Each number is 500 + 25 x the weight over the matrix's rms, rounded and kept within 0 to 999. Layers, rows and columns count from 0. Numbers have three digits each.

# down: layer 9 MLP down (transposed), 512x256, rms 0.0772, rows 21-120, columns 0-63
# up: layer 9 MLP up, 512x256, rms 0.115, rows 22-121, columns 0-63
down21:486520488491465465512501509501512504494505537492552494513510522517492519515493534514463437490579454453537422475534507499492486483508539580478559444477528532496511508535461513492495535541520470
up22:517489465459469473481502461534488471534484484511507471500517507479456474472519547527538533453443518452512465507502507511521466501505558474520462480439548479558524504486480474515522494500466482
down22:545526484496522468473506539528481471488535472499504510485520495495525498477442523532571508527508499495485553475499547504502468491543496461476476517544521522500505482513452507523465518504503492
up23:515486501507511499526521498499510512522476479490508540499540509467521528502529516489485523478518503490526520503467504486468498506540479505482473479485499461472517522476469511517470532467509549
down23:462496509490489482547556504455512492506495512489504540497513503498483504481494468470489492491537550496535498479477484502454476505518473545459527462446527555489452503465478476494490486471488520
up24:478510467479501541500501500482520492522512443482500540477461535463491469542493536459506483508493514535567484498505503528539498517481438510558502483526491519464541540501542518527467534499505517
down24:440502491502516502497521436497493480523488530490538506491507550528460538511517518483473500533479489472533475548567505498463539517503517487482517547501487518487497478498536462511483487474515525
up25:523503522495518521478492550577498480533504489526548514481500496512474488479498455481499496487532511501422477504505517492512501499478526521477515478489507505496521499455528514500456503454491485
down25:463532513502485527513494489484576494526551503479488480528478488512489513501500538484455529502513513504482477512541496480512525527486501514490471478508543493476472480520479519509503511527509462
up26:521495475502545482461477514547509520480463481483492494527538513507520510472508480504506500487458538474498477465514508463516508487525456464492523536495501500533503518500532490468468498521467480
down26:527460460475500509465514498466456530504465517476467511502517549483537489542485502510496474494515503502496516491526488475496473467502535493527532487507502489542479530436502439498502486514518476
up27:503498490481502533455493530521510507499512477529500542494501500497527492477509501477470491451513508513470531490490469522549524499515527474500521541479525553486510488480539505486493549498535466
down27:488465501457463499479523472480497520525552509507525516538470526480527513504522489492508484486497496456529481463509484511505491494538504571499501515489499536477501520551464442483488527488529455
up28:538493519516494530527495500506536489490493511530529487508519498477493484499510486476546469502487524483482518458533480539511488503512515500505491515460495546453497462535531495475420510523484505
down28:516446535510486512496477502507528502488529494518490535507487483480490512486508521470529512513501503505465461489489507487473529496535567514506515477477522502475511456475515467502453502492456493
up29:527516500534497468509512473514536539472531492519520521522543528547454512514481524549472540530520494521528529513479478500496525526539519476509513508501457520488528517511481477505537530475485488
down29:485522470488507529468478524497528538492467493547530484546499532448504502504467519496504536438510452495521478459494514499522441506547495499519487497497524491516530537505503506485509477501512452
up30:514480520492543512514473511503480497533449462516477511502444509495492521516473479511516484503462558515518474519484531485504468504479470513454447515493515480502508498491537521486470520517512483
down30:525496468540521505458472476508516502472484473486506481533502496541535503469511478502509498518459460461519459488520473529517509493505532538516528457497479525519493519518489524484566497513470531
up31:505507476519513521475495512504518491507521528506489507481505512520529477516524508509513470498530523513505519517480484488460500514490522488469501504480506528489514488511500508496497493507478509
down31:473496505469459466526495477495459511494501453504506505537490529475449532474455498525502534507482470488492508481518554488525544507473485517536499438518519478502504536521521497491521508472552515
up32:519527485501490463499484481509506478508496524477496539516572499470546474476531514544460506468525531522453503512528452518504489465532509486477465487519483469466508521496491531461494534486501518
down32:506485506483489488532516489475513473493503500476529482514513480473497525509460496499513495507476503481508509480452499532474494540478525493504488471504519502498504517499507512527507514519505512
up33:495529533538501510529515510501485521514505498477457505527520508453516484475478540481525506501486526467465501508508515509495524470481505513489447508536530493453516525511520475449497511510472505
down33:473523535504454487494480511489462504475460500492484516512533555494545503509468508500455493512528509486500529488494458517492531502532480502501526517489514485523529522539508501495512487512488472
up34:504473547506497505452516490514512484516473543516514484474542528512475445507544493494518528520507509507460482527519507513455486477548480477508470468474491503483524517532481476507522502517470521
down34:477468478515505543456481510501480535501452456480547486523496495548498485478543541529540513480470500535461545464514467554455519454506458537490456481519540474475444512531468504532560455485444540
up35:541516473499483524503485500531514514509522514516530518498542503439509487536500489479485495537525497477492509525487471476513489507498467480527475499497461505510513524478450504527534495531548468
down35:459498498477505473503549507479505521510434517494506489507495574490504470527527525451552500528525523521519525540529523497494486533504519507492493499457516507478555555519484538495493477469464525
up36:544503506548498528482445483456515502535526545508505520528544495471471487552490515478520503486483516513495525535518495491472477501472504503510521487502488486520504474510569549513499488473531454
down36:514506469502474509481528485464482510527472503508505528464524497441524527511487477484550426558472490505492489473505490489495485476507513502521522504477455508531452518491491484535521483467512503
up37:488449537516492475481488478492529512468535490487519496487483452542494497474499495507468423492525484511534513482548509543521448472505494473539504507438478487506486480506501514492491502519528514
down37:479578490548503529515518546474532526479501492512526520507497508485515491525503494498506507487483466481484495504536472501522471490487514452467523484484513509505573464509500506543519497500500485
up38:487481562481477531501478495514499500507477521507510507513490515466510486479467510537539459478500506489479532487467581515513511497502506444527493494460509469507499520505514554534506513482476524
down38:504543493472500537533497552429531480496460491463502506521503497503517533487505464493486521473469496536457528472485507488501497478503482478456560501491498491487542483544482488497516457513534506
up39:495451505470500498512529519528479525517487476509471499478521473496521485473548518505460568539508489501511506536494490495499527579507507476479481477499473486449566499490474513388458514498517508
down39:487509476471503489450526520474528496532540472494488498526508474520521464480522511507510499480506472498493503537496509548557486499563518498500487511512471508478495545504479511454509505498496460
up40:516544526473491495501538490518464472498554539524497492527548511448455517504546485511516487496476496511503503501487465513468494550487508519507510474536461500511501518565475476465539494530488494
down40:541546513524503523484517503503537523501503428478505520488489516530480502471521512461503542518492501478507465494493479507458493548430498477528511510496467462483493487508483504508467495463460518
up41:525451472518506515490496490477509516521501442531473476506495501513493487525516494505516471499488506507494492477477503570452475465488527461514530531526493507455501506472489479529545470540498493
down41:510526479452486514515452505497485471490500497466544475466509545480505544544439477512480554530472487464532475475512489471505463494468453531411474506559472477534449468495515526462465503469541540
up42:483507509533545517512479505505527510475492485492495502497485530490494547504502499551501526518495474497505486494523495498518495502498483480522487496506481487478507527471513489547519547473505502
down42:485527514527469505501486484500461505529487472442477494490460507506493498485534495459484503484519497510499515500478452474480481516493482525537487504505526463541505540493504504488474497470468493
up43:529512544528513534485509505485510517529508517508480448506482498473499488514531522520469509497512486520491492506533475467477526502481492488487478507542467564483470490523473479498546517513510479
down43:479500432468472467582492498466502499495504534483530450570527515468489488532543524491504506520504491512459527489528497506490516483479495508499459484470487525458484518523508526513495504483482490
up44:542478505503514516446504506488504512491542428510494496505480482536515525522434496531492484500488494499487500484545564484503480522512476457541435486463495502470489535463508498523463476465499507
down44:482517496493472487494514510478495506494488485469526489516524494451491520495525494489449480506434502477472539506501505498495511508513513526447495502476488503503474548510492505479504519512528484
up45:500512522460511512480499486506474496491482496523526469527499500501534563562494401553526484463493499481509465526513458505495531497497537485452515504488462546480513458494545529497497477510526527
down45:486495511521550525481511468501502528491492465504525475514468512472478497546479494514525484522507490558484501507484494470519537433514488534501481502513481474484497505505464473475513473473501481
up46:508491475547499519483473515537502508505492499503463479531495517502472489463544504501511465478467512542531477540517502494537459491468476475471522520499492519514462520483512527476515531484486484
down46:494513495491535508507510504495501516528509519488433481457493470486486532520463530489490488506535526527478524526514472509495486534483528515493537493500475489500436542564534476545478500503492512
up47:491507505493479516487482504493462497486488527534505524513505479487472522509515525494482487497511492507505488431488528495517496491499482504504490479515506480475463484517482474507506476513494523
down47:494497504439471473518496518524499470494485538542494466516512527535503501482509499532500487496507526511488479498487504488541494492483519499506500527521481529460514489459511501474449515523494467
up48:464517524517528509453586489465439490494519482525475524536503492484514509485512510460550512527511504516483557454483519485487508482529564456539495499528471518500495474533500508435484496524502450
down48:465446543564449489503521487494457496502483483449510527467491506494530510561505519473460539478478512496463476502473512480529508522519537520474544511465527533480474501564506510530506475499519506
up49:522519496487519524500499503508497526490495512481504468510497500476483511491476488473484515504525506485472496495534512561475489508523503504434480473489502507477483490540508481516484496505476492
down49:454476515480516515512516511511510524552500487480500523467501498507499503523496501537475506491524528493487558497460477451506519511449477487486543517503477489507488532486532459507457529515496532
up50:519474459467485520489529496507479484504481505524501467488498473530545454541507494471491518487495567469464446507446532515492504500525480466522479529464516474473485473489514494476490500565526516
down50:496523487486511501513512509533473436520512518503472507551477473519455549539484474512494529438470478486569502522515524500450489513509485542502502508525477566549496498517502500532499532541490452
up51:541501519548524527513524486504533508464540508514524441469511490464476517493487552489502511487481479498499537514512541520476467497508475527489527524513529483457502527599488509509484533490488497
down51:476499500461490516495546474492505476482527537490537507549521527546495513478427473464510522538517482528517495482537491503504476494491502477514514461492528467508515471534518498526509502483465495
up52:529507529500494501494501493467492454424531439536503492477511523519502471451461479539529481506507515503504478485479481519482511488505504522478535513477467483479486533487508495482455505496503501
down52:512484476524478518540494552479472458489517504481491487544478477496482481550491472438508514545486522540500498473539520486505532480570469502442514510540484495482480496496482557508465495467521489
up53:467487491492492480461476480555505497508504508540531474499498540459435516505510497507472480475507511500501448495494510495487537497525523480522483464475539524518531503464479490449505473518475489
down53:472529502518520507510475558514503484493468535463557457493495505497511463492489524516537432495528540536525530478519515442519501513483453525501517516503540528512504547514487559518506491511506481
up54:557586507483496482499473493522544514498508504514493519525569501461526501494469490512505455514479500529470480512481480527516498461482498481497497516554550506486491524530519476487532510527502521
down54:526505504510493475468570489502491530475480467496464491525466507456519490509473505464469483519462490519499495501492532541502523476483535532507536519517503522527506469536486502497522517510541503
up55:531477487500501489514506505480506506509478492526477505467494476476465504500499497520504524482487484500473493491533506508507503484512495473503490540483482479495530526529467524503520508508517507
down55:492492543539483479514506485490494490478542490497523517496496506548520515489481530494495488511507507531463524518485464516438498498481508520503489487475499520499484504497491501531474501488527474
up56:471498463484471513531496521524489490497488563542490502480505469505485510455510522504487502515489503491470499506456511489512477483484533504528481479505489479541511490491534512483498490434498528
down56:537517520472503514496505526520521482446452490452517458486480479498483484458532514538537534534513507502494463484507464471497462505465498508474493481486490544498477512486494473494530517492518511
up57:495482520508538515527491540513478556505515499525460477519505490496535525502475531475487475450508476484514459513545512491491537498538521453513564493495491455491502524537510520501499512523501489
down57:503484495523493482468484476495498477508477516495530493503511498539513504479535483507485523526494449499451547482485533494519504500438476512528497527522512497499508505526460492531542496471466521
up58:495497524524519497538537485535489489485461490509503517492470523499476532473494525529476454494488490473483465487525491515513496502471473491480450484503488498478519460532501512515498554494488490
down58:491485497500441534483511512515526492517479503522535507495464486504477556495495514535510458500503520467505482531480478470512464506485473528532508501505484479484494504482507518483527472499513522
up59:542486484468499468492475462501507478520481497507440542504540491496499412513509488522528481499541531491512500517456484508464504443497485496547475472497516494497535496466511531510440510481533525
down59:484520520505524462490532476466542532531502447533449530468487521513528511505486484535518471454505539529515519518500501474501516512504527525491524482476493458470493512457516473502498513502458527
up60:495536520482523507490509503495498504456545538502473486480563489504470493475484493464505517532507538467506529500516497488510512534471497497497497521498462494497523479478557480451496557506465510
down60:507509456501495502531482463469490484526489491523515500472468518513486503495465494524486492514507505487462494489502515459512500483519480533510501478525518537477545455506469486503462527490525514
up61:505537510487540540497555478518595526471466521521500530508520516509516512495493460482517502462476467512486515459507533536511471499474504547545520478503506470481502509485522478495565500505454467
down61:456476521505510503495542505483512506472542467527472503478508487519527518500507493519467529479496476499478516472497527522469475489517517495467449571556525519489511478513451525507542509484526499
up62:509540513504499536523476548508479444489502478514506518493508527512521523484484513520501472534499530506484548479497510540521506555508455490548462498482466478517504491521533515551503526493485505
down62:488500493539473519512526498528520471525488519496473473566505516524521487507491506471527486517470517480484499525496479512493470474520511561533531479476503475558545472512484486533508509540513480
up63:516518455530514473481522516478518533482523512517519507528476509521466498531497548491486498458468476467557500508475518499512510478497494513498460481481504512512514558466509499500476584477482501
down63:494506468473482562512494495478524511471488503494538515461495474474479521490492517524497493521499584488502477493493510532464526467523517497498482514510541518521488442501504491496516510488526481
up64:500548500499506526500531508482520495512508474525456507469520528486473523502539507494474507467474447513483539489493522475501458497469512508446495536493439544513495498542504510547509510496511495
down64:491494496543510494498524484468531469464469484515501539495515468496470542516527515453480509559542496531486498480529519478500502502521516486479562488511464485493504518544470500522486491510523517
up65:524482493444496511514536483501497585519482501485534464555516428486475542530539501492457506472460536512503511498482508493493525512485462464549481499501488504549501510494479528500515446524535497
down65:517507483519510474482500511525532443511487531494523461571505463514528464485510543476494507525484501455493501551535454511479515504502525440480509533485512513495504474505486493491489503496472489
up66:469507466585517483496532551530515473523491442527489490532500475500505531449479515496471459494533443481507501470481482513507510482516467456489544523519513497513564526488504426502512498492508495
down66:477505508536498502526517437506482503561464504486510495486522505548480500498512496492584506479481480495451454485481464442480474501512524489487529511488500486507519492469519473520510496511520552
up67:543486499517484523452572474511466501504520457476509546490491531469490480514492490484513484498493475520536494515515497517523508483502511466500515466497492500520544533525512536532500445512511508
down67:567478506526488522472502530529530480528512475507486515528535489454519508441502521455458486518493514465495446508469513487513499512543471504517421465488500516514488501535516544485495526477511492
up68:524509546484484471509475491535540472513532504513487493472486513523490503484433496520447501492481437516507535476522500453474491544520468508491524510472443522472486457502482496472521564457530489
down68:508518538498475526527491442456488476488492514452528470486494561541544552505512494468519500486521485472507489520532510473475530486482453483525523495497506500474525490514490463483519507540513491
up69:506471503482520468492489466514530481484468470525471474483539496502480506469513508498506507503519564445523507499551507452549485534486494468485519509495473488496488504531469518527528493516521464
down69:504476530472510543489518531488513508467498515494512499511530491506484427491471475499503488545500496475545472482527465476491529474509554482494505459516497486508496524493522542477491482487489483
up70:481489510495520483502509479495473546442486479507545533482505505504516535524492526474538487497489521526472530519470513532470492541468457476471517479472501504570469529525490522510526514533508492
down70:486471503479498546493476482525506474489457519468522459479503537489531504486549500486503504502520468525504509499485490505474500512511501492540496511493486463500449499497504475514513526496524487
up71:495453491521459495517514437501518521538493511479513477549488535496540505539503472505513560480511482481495473497490497499528552502493503496507519521502524493477511488510504491525554493577483481
down71:470503489468493510501487541506496483508493464501464493523531512524520496503493503527477439482507491533511532547516458522474555497498487514514474479536497465554460507524500471509513477482482520
up72:496490492521512496479477470529487500480524551498545506418488496483498496528504528481440529471525511528516502519475505502514484500498517503495492532502494523482484494545516491527509518547504459
down72:525463475519467484514469524476550468496474508516484491491506533482494556528468500495498548473502486529502501533483511486489505495496517518547494506492504501508448511538475474469497509491511444
up73:479510566467468489508471514519513458531501515475510462519536439491518504520521493499510494505463483514490515504482556503529507477497475525515521511500485518523486484502464493511502434527462524
down73:472472520502535492509491539523524503517473455480537485453514498502533527481485489479480493474523535505493522488474513494513525518537507506525545499499530456486493477521574477486509516498482519
up74:527497512511522525501524479537524502479470541503498481486520506468481502459512483511553425469530486501494457463552495463490543495459510586500529454464498489486526543469509472557511448504476509
down74:505474550522483558517512490485508502446504492501511490555464538519477465432483548458530485533534527495494477492510472453497518485499536520520520456470503531511482513479496543469501492505511501
up75:539529541501536513519551549505521486479542541466497482510513528488496504459532503468524487480493492521499549490481506496546498489483487499486492485444468512498514481486534524479546460509504507
down75:493491485452467488514510497470456452536502491490467503507515524496505502504498465491480531493507515526471496503503514471475522481487536513512504495488544504483499523525528489507496488467536495
up76:516468476518494477488541461471482490498476525479479505500509488472468467463499479529507479479453523543508537491507520497514521472537513496458500486517531505516506488455517491470470468512450552
down76:512525506550483512529493491503492517513529523516491482501433484468477519471507549545540459482482495511473497529489495503511491500521466509486490432503499484474501520475528511532502510474512504
up77:506446523507509530488477476514472529534494522514467474495497495508450483491532531532521507501512515560487455446504524497460536517536501519443512522523518523488516481457499522504491489542529455
down77:474479498507528484532551503538575512496493502472500492511492478458526480487507517525495540554502508474503506475474463475560493496542541506505535475455546463492502481510525485498514499490481479
up78:517500490511534530497512484503509449508486545507468517509477539500530495506493506530513525482505474491492484504512526497484495482498475494495576474548488525481495533515479529476462465502450491
down78:474502475497515521507533501472478521494503518481518514518463489487487530457460517510502556459524508480500504529524528511495502464499541524534532514465526485453502490492504509526491480512511501
up79:507495512507514464478539478511499500516536547502516521500530453526467497489501502521465535510466469496444457557520536511535507502530498496501526451539491514499525497466467497500512519493485500
down79:513494494490502522520465478522530568452464463489519500492504531465515531491507471497460522496473502477523533474516501530518511530520512535519489523504521469546518480523513488495508499457507499
up80:510561520538514493490476499462510449503553571491499504505540492479478413469502541485476479483449540550490519520510501498541523487596531522521470517498518509481521484518492528551544503552500520
down80:483505496491567522483491490517515496465528540490520450510507544490485501511496503504486487544465505497536480528476474516551485472500496543541472506532492496529517470493504533476519470508525487
up81:531490474492470487476529466484469505504489460471480505543495492501512469511514497463506503471473478503504501505527506492492518524525499517508450539487504532494502517454502482479496481517524536
down81:524466489497523486502508463510495519486529500490510518523458489518477465537498462482530494536472483497474517552508481536501467527499513472493496546505491547537529478494523466522517481492522483
up82:553532503509475532529526431499564506509531524483522528547504505468503553463491472515494467487502480515504495537480515480502540474492501469508527525454470490488475495468502502477511529544516503
down82:479524506528507505464515494491495497500502542471465516469491503593497482521505519496502482508502491501476540489485519526493526500503495530532549485513526519488493517531513493505513491488521491
up83:513510505497529468489496485501489518534501455504558525532492481492498524488517563503512453463528504539488530502477510538479507550496501492498508482527504450470519452484506489509489474490548487
down83:523531503491510512510508531490462471450527469498488480518481496449551544488509474483491506501549504511510516512516532505447497459494484468489477585497464490479465503495519512485513533482517509
up84:533511532502502499494476486517520520502487504531478457482522493527503545477467504536490457496544504473518529469529509490497462488477534529499488516504513504499525490456506492479496501502516498
down84:475481490501526487502499474504488497489479537440473538504486480516526477464479477511498493524508487485505511483545543503484492521491516499520470505558489469529485477464512495495531500499510532
up85:516540504532517510520488434511489461506475486499485520509509515485520547570507517445471526498537486448530525476507503494457508552486515483482511547478531525495534496445515500503524499507488518
down85:505449503490470505488495462467500508472507507497492495529472538524478488495466548534464518503522477540491504503511456528519523474500515478472505514514537486499511515459497508522535517545510511
up86:499489509492480506476536538501490510495514509522464499454474522496507535442517503492480498531509483492509515502506504474504481483486502489492522479490496513450493509470499505496509500490515478
down86:493521543496493478528478527527491511478509522490503495511530492518528504498458490532480530482498498485518521495525497490502454551495523502531479460513534460457545519496520476495494486511511499
up87:509453489496582501508553535497468525472525485510464473514516519546497490488530488513502439483490464489519526514503490501561501494517519486501528510499492510526494479522498504503469500506487510
down87:508514495522468494517476517505452434523491466478519469471487495524480481493552494507510494531467517496444487476502516497530488499465530496478494463513467472492451531492494516493506484517520561
up88:503512546490512560479510478442515500511528506464562521499510529506507466522518465506517516498485492497486513498524512552464548479444507478495470492498525511500560508481495540504503493526497501
down88:525505497513502503532509481484484484472481487519522513453510526506503508489512507458490491564532489490502526521478470486478499494501522511486506484529496499479496500542516506477458487463539476
up89:507499487548503496512506538492455525485487492508480479487495527505496491491475507506526516504527503496500449500477509499561532491433493501487495515481500534540520476507506508492458523478467524
down89:506492510478489503508479501534485508608495513504523496529515497525457529505510516498483479502517490480469521496483511459496482505512492511513474477493504494546486528502498497517553521513539474
up90:532462502453496475540477489533497494525526487499481491521475487473542469487523488519493454434509496477502542523495533520500521480469480498520548472488459487512527532499523513496480460539495548
down90:512508510494482485475479528501512497508518473468540492511533470512489487547473507494427503490510513497479498457495464527514492515527532486519445479527528487492486533518487540504450490529506466
up91:485459498507512517520520514458463557486495489498529478465487510501485500505510502528519502440500531484525509497481549523497547493498478509505530473452510483490522515462455497556514469528456510
down91:459466490514523555500474474532495496479519511515480526492515514539500524519507496502548478493482467509486542530524469518536458476523522497452481498484496525482534384500491505538494513513498529
up92:514498529518468491503496510461439534529478488536518470518517490521474503485511523514546479454500543514489521498508529538522504506476519545527488457493500530515508495537459474507517497505476486
down92:544531533512486527505495502507494564475457474522465502478516507510468529498507492484508498507486502502552494472500460495505479521465500528501517509497522509501509508501524468486546489495516493
up93:542474537521521555490494467482516531471536526481511495453531488529506444513487475453509478469508424494480495481501523532503510489471483492479519524491508486519471477451509521492501520481507514
down93:490490492501480484523527557490537513493522488448518540489535534454486499484499519516507467481509492470513480510468514538508525526493462483482490486532515495508496523562485506514519527509494501
up94:479508486466517530488517518453503485460491478484515478505532467525511543519457517545490494493477504503465578507499523572487517487550486488499511551469477495498480525485471494531513501546480486
down94:522498490539519495490504500461499522474456477509500482493554493490494535538486487510466515498519504483478509506498484516484497491505483468462503486467480503528483489523512572504547508501513507
up95:513521530487507480494523498498502524541487484509514494486470503530478502530494517495458452472558491484499469517521518441517452495543474480502483494548475474513519495523506537469539512538516498
down95:486496501512481482503481471528515523532490503509488521468499551474518549485477494478541523481493484491490499474496456486480469474514509494490467507486497498493536478513510448477508511509517496
up96:513459516463509505493489510505497541475528490513492485519528511460484522528483505540501514531458510470505515502442513532472496481502517492462500568500482474534526471485533502461514447449483501
down96:494502491537515496509526526525530508502468476502554488493507472516521517494527478495532481509470509519511551482464516532516482523535509526491507539532522496512493488465513506512479493519490494
up97:488533526547522499485473533498546530511523514493509518489509522496494487458511500485512514523538532529436518514519489485494481509526470486484500537495481481527532483523494519494546505452519476
down97:460537494501521443501531507520531497501475514520468515490452510534503518437475490488490501500522512514486486518495487473460501480512511477528556496484525460471499515479503512459471471512488485
up98:510515531528494470507482495492524443515527542531486478501515481512508522498526513505466479506507510467501498461527517503483509484518497524505497491477490533505489512522510518485474539476476455
down98:523489530537492492478499479496512534522483485521530496493493499508515537540490493516549490503484503503553511496484488515497524488506499505509499495505506470514466457492513548482502463518514520
up99:531477471531510533467481454473499506474523489531501503525504488484508452485496484500470462500531518497503471452514536493485489502479476492488510509492480529477535519557471517533483519517522513
down99:496477517496530523495507532396480482457475482503480526568527513490532525519517508468502498478493500503523508461458506461498525543446497538535511456519492501536497468484527524497482482506468506
up100:487494498509499493504555496501497491504491493510471497481440486490459510534492546496482503477523437553497515528543500453481478455500531490528501481486505496503490504522540486495465474535499486
down100:527487479483512533474510511506470458501506512496509488491482513490518502510491522498497458513517460521497505497477477497527489507496537504543500494502480479497494531489496510459551509507490490
up101:509521494445516497452536466508522505512484457511481475497489519499507500498474520514454498448491539492509529484469471516544502542489490508487493474491521548505475499521499485504504500473502497
down101:521510537518504525525529500501551471477483535477494500539498463493505464514438501481515473483534523510476492507526488522449486517520473444519482465496460484557516485530543512493517486472506480
up102:541539522553470495562470500500486495534449513505487532496504524489482512495473485453466549506523488502501505514471534461504497511536465478508520548472482507502524480510486499477496479474532476
down102:502506477513525495497498481480543489494468512494500508531481569522565499503499522482527508502471478492485488484511454461485528490501506513491524466461463525492483486462486497504515495514514520
up103:491555536491515485500461515513506516459545485531486506506500460485486504512518494526511466483490509512446490484485474525523523512508465502488543484512474482456512462487512548491527497513484511
down103:507485462519530531542505533513511514463533482481511494519503521491533541536496536475535497523475470515480444488510461529510498547518469552462548517500467490562521454503476521497506486491520501
up104:514485543515541480511497504499497509500479464482477500473499417504452525491535554514498462502464496519495551519520533456540433492499510476513501485476499533538506478489486455488487485535533434
down104:522483502498473518540520511487503508495475490510508469505509508479518520507504518536459517478440519494471483554530560518526483496532489513445501459492509508500523490482449472483489490468517521
up105:513486481494494540498490513477480497550491517461506524515554474492483464515494511513522511484500489460529508497484474518458481474539520493464533512471543450503480517530538528482496514495484521
down105:486482483533515519511478500501485512497485497509518528517477475514516504486479525493500505499508484490527485487487483483506538534523509500503507514493491515529504482464517489500535542469539470
up106:461491504470480514484489478502471502491527558494512504477500499471556483498470478509489496498524531536501495489504524510496501474512499488479491504501528493539502500491498525531515482499479471
down106:481512527535463501508499492497510516480501484479489507510490515523513507525532513466520477527503531475504513472520438526476501490537493459453466486523498518518485489497490474531532522525481465
up107:498490493504517466525481497518491512515501518555454469527487459426471502493506474506527517468510492535471540458439500568474515501487567504529488500480520477485529448510504510496490478502479543
down107:534503524445520516579544505472494468542502559495500475436519504519484541483513525515551490494482493460488484481473470521492479520465482516526537524506539512506455490474452478492467526515495491
up108:519553480483525499443528470522515511495489480524520454483463468479502499498503481492504475491526466465530570499538543486513523525474504484501527502480520488502532497508530488456514477475490495
down108:482532502525515496488468500513507503505500499474479462499520555480522499494468498507497486488500483524500457520495498514505453496538470535487526518516502489518520535564461516476464521467467498
up109:524492469503500510496504516464532497511461554523488496573495525476514489482490441512501500495440505509505514514491499502527518519489482479470528518484490482507483512490542522487413508518508539
down109:542544557519468505500514558509481500493544492489499533556479485536511445517511479521490511449490493481493500525503491509490479478475525488506558502494491525473530454505472482502543454479441456
up110:531478477504504482493490485450502500532497521472516486512466506514510513506488471477468502492493520532522522484478501508533529504433493510474518481473482506487480541505512520508513455496521526
down110:524465495490487470506547503516487472494442531474512463543503513500482496531487486477492472548520477512513503469494488522506494531548504514514485529544495484521575460497537529504466503532523488
up111:495521509482488563492516526493504503501498543505543480507514499452512496477523481533530533526471489502509483520536507526520515549455480510499523463523535503545476504473528528493482469479474531
down111:426501505486499519580482488513509537506508518497515512503494514486506513501508485496491495519516496469496506534495487563484472475497547480509525475512515528473515469508483471515477520476497478
up112:477488509497417481518496478561545520497514507500520471473513520517460544539521512492503472498507517492492535495509504509518560518512521462504487446514488522484512543505515496498486486513507543
down112:553486451514552485458472491547487483488541433521510461505477497501486482520482550553514525515511505483511543516486467503519503555489449497519493485516492477535520485522517504494514451500453507
up113:521473514517485548475481527531488457536513520526537492505524514461500480486535479497497548503460497482539485495498517498489488491518468536487523566515556507488459518493480466491438493467524481
down113:481452500519447513505487496471526497490515507478488528483489507528502505449494494468510487513505485504466512498478497474522445500501519517499478533514514517509488475469495536465492495518504462
up114:466499510525482491487484510491501523520507487531524453477493473493488483472512549515531498515507499531525521480500540490499470517456517521451525499544520497495533484511492503476502491524497525
down114:499522494530516498487528480482535521519489508462476485505489487487453528496544517503509496525532459518491506485500494515526514544492486553512505535534497497484510516540462461518461469513494462
up115:537480486521518513438516538529481491523465485490546481477538484472503514476556551489540527475524490521503542522546556448478511454535496521496494504495496544483507509543479518496509496491519506
down115:512473518470497465456501498493502507477530506511478482473503490496501508514564467496567528509538469495498498519520505486498501512537529497506509509508489476506489516481512533469507440478506536
up116:521528505447507548492489478488485500504505513506544517499477510510508482512511518465543516468496495479515550556494481490498414492477502515525514499483496446476526477501532514511506525474481482
down116:491495513494492537476498483553482467497513481516533486483468486517446471490491520472445543476504537497515505482483506521508501523472467492513452476509541502524511494499479475500472506504498534
up117:475491488474522504490519513501505484475460503538542486510460496506503480503501494488470475524496492494505525501505530504508470562542499465520457503515526517501489479527535481477527484548490527
down117:499527491515496538515465467434479527497548497501507520483488531474487526491493509503470497519481521500438487435500512473481478532429511492479500484481494474523467482493465516503457471474480516
up118:500477529440538498479502503517493524497508515513500501479515549503480485534521479483547487484505511499483505471529548500500512496504497543464458505477487487478523499503535471493493547544511488
down118:449484490508458534488492513501510459481484443464508539517547506510502529498479510499500497461534511524494523519485466461451483497516476482512503536483517512498509513455462471536482534475521514
up119:502507459498496494505535500518487497518489495484488535513551469501502525488475506565527454480425456472503524500501501499489485493506526520514513481548475511490511501501551504506484448462534545
down119:526457498473482502505530526501522483505558497531480475482503494483498535539513476515503451507479522484507536508490551503482527525513522493487481478491504511481467520518489562447466527454517441
up120:517475481493483524459513524573480520510487528514518482521506516493491509478513526496528457491478510490514511528453475534550476523494531492502528518540490505504516507503485496487488499496505540
down120:527467494505505516490487495524512491532518491515537464514558503481515431504493494537522554475498498508540512501521533507505497472485532503509482493500545544510518555505502514492536511513495512
up121:490509529480511531471441539531510508515502524547520476487558509465507508503514454507462503511527569498509493488526506534519482454482471492534516481506467507491567513448477501495489507527517482